config.toml
num_hidden_layers = 10
hidden_size = 64
num_attention_heads = 2
num_key_value_heads = 2
head_dim = 32
intermediate_size = 192
vocab_size = 8192
hidden_act = "swiglu"
norm = "rmsnorm"
norm_place = "pre"
norm_eps = 1e-05
positions = "rope"
rope_theta = 10000.0
rope_fraction = 1.0
qk_norm = false
attn_scale = 0.177
bias = "qkv"
tie_word_embeddings = false
parallel_block = false
init = "trunc"
init_std_qkv = 0.0625
init_std_o = 0.014
init_std_up = 0.0625
init_std_down = 0.014
init_out_by_depth = true
optimizer = "muon_variant"
learning_rate = 0.0043
lr_mult_qkv = 0.7
lr_mult_o = 0.84
lr_mult_down = 0.7
lr_head = 0.00747
max_grad_norm = 1.0
warmup_steps = 200
schedule = "wsd"
decay_fraction = 0.376
decay_shape = "linear"
final_lr_fraction = 0.0
batch_tokens = 16384
max_seq_len = 512
doc_mask = false
train_tokens = 117900000
max_steps = 7197
dataset = "wikipedia_en"
Each number is 500 + 40 x the weight over its row's rms, rounded and kept within 0 to 999. Layers, rows and columns count from 0. Numbers have three digits each. The size before them is the row's rms in percent of the matrix's.

# up: layer 2 MLP up, 192x64, rms 0.191, rows 157-191, columns 0-31
# down: layer 2 MLP down (transposed), 192x64, rms 0.122, rows 157-191, columns 0-31
# gate: layer 2 MLP gate, 192x64, rms 0.203, rows 158-191, columns 0-31
up157 110:510556514507477579570487546445514495562484492499525454533447463493500510490428492518433488493452
down157 108:505529497483493569536468515457488471514503489499518514502391543514534508501438572502400545516457
gate158 102:535494498457481502460533545494483434506498517518471481511543459597424508569558467509514555515468
up158 105:509548500543492535473405532502499504541496532571487532577530522449497507527477494480489439482536
down158 102:527528450496476500478479563563524497597512552616523501506487558485441516541517458507526481459477
gate159 115:559552499483498502479417465444472487444492543523543544499528504527470557470398484517486466577479
up159 109:552550534490504497500564467447552533476430562539496495480537506528516502441508509506508571522452
down159 105:465467505489470530478557469538518461520492495522520448495425505440514499489593560522462460431514
gate160 107:494572506441494526559562500502466421503517471440502459446434463516498528512456551537474450518460
up160 096:609439462516448538551447549453466489475487517506508464498515492497520481528452507464454505487407
down160 104:429597453422528534438510500556493486574509497460548469452432459530525522454492491524447482539487
gate161 098:503512571542540461470463568490438513443480563473507508452524487489463587490533457477517499473520
up161 092:525552516514543525457531539505411555479532554485578517502453579512448598484472511537512489543514
down161 098:515467432437431464557546449546536523522514515532459491510458580544528440551496582546514526490492
gate162 109:502456486500491532517462493551468507515482417512525524497525513446520498472468493599519492445519
up162 107:472489466503431509479471473466485437535532470461466509463479535400428413489499486513465425490454
down162 103:508496525477539505515492516470522529481480409532491446495532486550584525521502460482505469448516
gate163 097:501460539440459475503549482499480549526511505427447479609458489539488461475573554463496544532494
up163 104:507516444427522427488467489449435532483575449495507494494474473494432498507507482524511424560516
down163 101:501496459543510557537476480525628452466493465451487551460490497513488438514478542501521497460496
gate164 089:490565461454494538477421540534548534485431502452508518547423492481509477508454586541468509487447
up164 093:500495528446494478550467432491456469509482502550412537463499446539486500501412469488416512514529
down164 093:477545480479526509552563561563540497480482538510466486500525439522501517519524526525493542432487
gate165 100:482529493480495489531505495561560509490422546483464473391485585506541461443521465505496453493501
up165 098:465436512518550518470503516531523499506430500519485512466523480506487419530549466477525522532450
down165 093:540521537454457509491484482542528545460452504422533530452474553446562397449516454503482500542523
gate166 095:456469521464487459392533522503503476474484512433480485492443509512480595509434455543545527528528
up166 101:474479436532461505500446527430519463464562459480463528537516415524493507526514493486388449526458
down166 092:547480466446559480553503487563499486534470516531506464458564564491503492457483512543501519464529
gate167 092:592523483470526519512517574464510576479495535459494530453549468529548503480438475467561478509476
up167 098:477546492509506489550515511495489466562462452478489510483440584546501547494572514474446501508473
down167 095:459501508514499525527479505488554424608473492548492467536504531507507507494493492430460548536452
gate168 106:481518450563600449493551555581595452536507537501504469569487518504465480558525485524507479496546
up168 107:538459521478541457493458522542531522477429470489516474497486568427444527532481461533527490486482
down168 101:461515469498398556540476456534473452558533522436460467520460469509573474419567522494494521437487
gate169 101:533543491497488517476467464523506452540434439509560488506441509477458488481364441547537465481467
up169 120:484527545474504499475502462530468536476499602444490518500456544511518474526513458452535471472512
down169 115:554421434595475471497557450447519459509539473490463493491526485452499525487525603452519510521509
gate170 091:443477513510435493503510535539484457436469520494494613569447415462564474515526577483515513443516
up170 095:542466427436499465469483523514448479441557456577553412519581466504460500551502523471491497476604
down170 097:421556512486431501560506494502546425470514561473497600526462459472523518503560549455482517492477
gate171 094:602523486470465519509450483505395550524499476555504569550459580485453538514468536430432513484540
up171 089:486442494463524556442540482528483548449522466461449470468508451428561502578447510422516493506439
down171 101:558519528479519509484511508450410533471459516574474542599519572542438511475467543507468519516472
gate172 100:567389501472462526542548554505478477479483512498494512492507473533543467476508503580517478478454
up172 093:498527474501483525496521436523463480465516515421515517532467493552467573513498462404496489545473
down172 091:412589520458534482500427506442574508586555517525502499533505512471437485484485486459535491498551
gate173 081:499525494473532461503494447505473507498525465459483545553421525510487533489505380524460498516567
up173 089:514461498517483492528502461516550446452474552502524451476563485468543498418579529541543445450480
down173 088:491549478516508517430427518476439592491552458504449535525560468492486509524440471474531529466497
gate174 099:485505475491460512526491525487470518454598586508508492521474551438487514467439488462460495549511
up174 118:516448590523523442456410538546536465508448468517502480484509450569474532547508498506540481469516
down174 099:484501444477525558557541577499477538559539458495502518561520460497509478498488441510523543559443
gate175 099:460541455524535530461477463487482507436520534436481525473481555487587591444611598499491469521484
up175 094:498523502523457590527472528438477516418483468517486527535492451566478546518473498539526471584524
down175 098:432481522516543546406467479501541503511471506423535465511533492382536489380477478467523500438482
gate176 086:493521487540496476530476507554521517511535523484426503508500561431403564507527450503448489455521
up176 086:416549507510467509522542520459513478453429500535475494458443447596593530512500518479541485529477
down176 087:565450490481535472500507500531530469513494471588565527524493471466464490489491541549430449483481
gate177 097:445514422424487579540453545435584523479514512504534529444522493525505571510422449487466500443524
up177 091:516399552511550501471560506471498501417564522450497450465513445485562546511511513555571532500519
down177 104:493429515530490440494508549464403497549510414539435491490500480508508450521573475614534514529528
gate178 088:504468486586468487501442542515437553470492565524507473496481465417586489521509473556533532525484
up178 084:563461513504463443549424510484487505488477527590497530581475455491506498515539491490471552492499
down178 087:498514545511434461523482494483503514481457509613453529543626513548548508543506487494491471541473
gate179 096:531467433531506509496473478486490560471532522510442502491558515402440569459532492484418518505517
up179 092:505477449529460493468522471446492555491484510510447463501509599409462550442575517502467477552527
down179 089:491544397492440499480546442489515525564474443467464537502480516467520501436541530452497457467448
gate180 093:481478539534537526410436428502473442538478538479508461488496515531484503490493506426603502577502
up180 100:515496549496419545491525496541463488474534490477499522463495504458536439536453517468517468554562
down180 096:515483483492425535535548562493492383483483413493513494476534531464499417481472562478517458549521
gate181 091:503496478543438557437473519444446527489559507481490544498545480484484589478496506475502495544501
up181 117:565496481453457485502493516501492451547563582504447535409483399470487527534502450520448427473485
down181 120:530448471463455494499504524487465512582509573544408578492568452502537527511473481537456441526508
gate182 095:566431502459457506505488545536493510577594516457503521539535501458518500531521440531439424436503
up182 082:481448516464497474516508506530538512488502508491547522483519587517545500436473477507497416424519
down182 093:430527546534477475476525534512558510532545527407536524477477560486511451472447524483504532478577
gate183 095:522519511464515432502538490523469495495565425533415529477461569527513520492481435489466528505522
up183 093:509444554545512526510516526571567509426532499500428480532503514474591511507543522428470530463550
down183 101:540455503510511472502472525537505497487565485529442514466412498512536431483488553523545525513538
gate184 111:554433457561502477461559462465504474463489511439513598459533529447532480404526580528499489486565
up184 106:560523434537477501440557577537455535566505574501481498498452460523489531483532569554496457533495
down184 110:444547538426552506483396480511460482515494479543506438519513542476532486494506459473508466519482
gate185 096:515471451577423460514482533483464451470505483457490491544548538405479478514569478491485529549549
up185 101:443563537524497505569505506553548516572492492532500518473483547505536542504529506506548382443432
down185 103:528527530545542460553545499478522546545501565559511466457524519509520558608500520480515507433460
gate186 116:510430498530517489409461465495395521495532472413490496586469461479537511420502502506494499553474
up186 103:518457479450503407528513586530519492482565445515561449542477443506457409558530488538516568484536
down186 101:476429444499550471552437583554526527526454415505521487503460431493433502464507511406460529484501
gate187 107:519513500524510506463418498538520416525523549470516552528495509482603485486473568469534397516526
up187 100:413475537519517514527494514519509489520528513405448514581416467465475502457498494541534486549469
down187 098:555445495504539492498542478435469505491470537520469493528568537550506462532508444458510465542528
gate188 095:507554506553528453488480431551462506525604544462411505482583539411508585533505450467503481482510
up188 110:446482455481429541521441471486545552494459498554545462547483538484467512490468582474466513555517
down188 098:489414463489462505573450505533536465434482503527518508544516546530472580484480527477481582575481
gate189 113:496520564485486588558463456498486500549556437482495587509527496505484462514434467573415509466487
up189 103:542434431470527421472471567530485522444476552554536493499483471538516519489525541443540484568519
down189 103:551456503493464575492478531549488474490542534534488599464522479436431519459437469440454478498506
gate190 096:493453486487489497499500491488477572463417520502459484528498454540499549441493506512425528486523
up190 086:484493552521508535505512502429496503503445401425520501461455431486521519393511492535424505479516
down190 088:505557506489518460536486484442542489530610444456489493502471453392512509489557517552528566461521
gate191 086:549466461502501501520504519566522462511534461558545541549479484545476486498404474466479555539440
up191 091:540439528552472451483536437568555493436466500477496481491496570507508471483522505476533547538506
down191 100:494476538611460496557554492495552537477483461541549502485536540436559445458538511495494525508540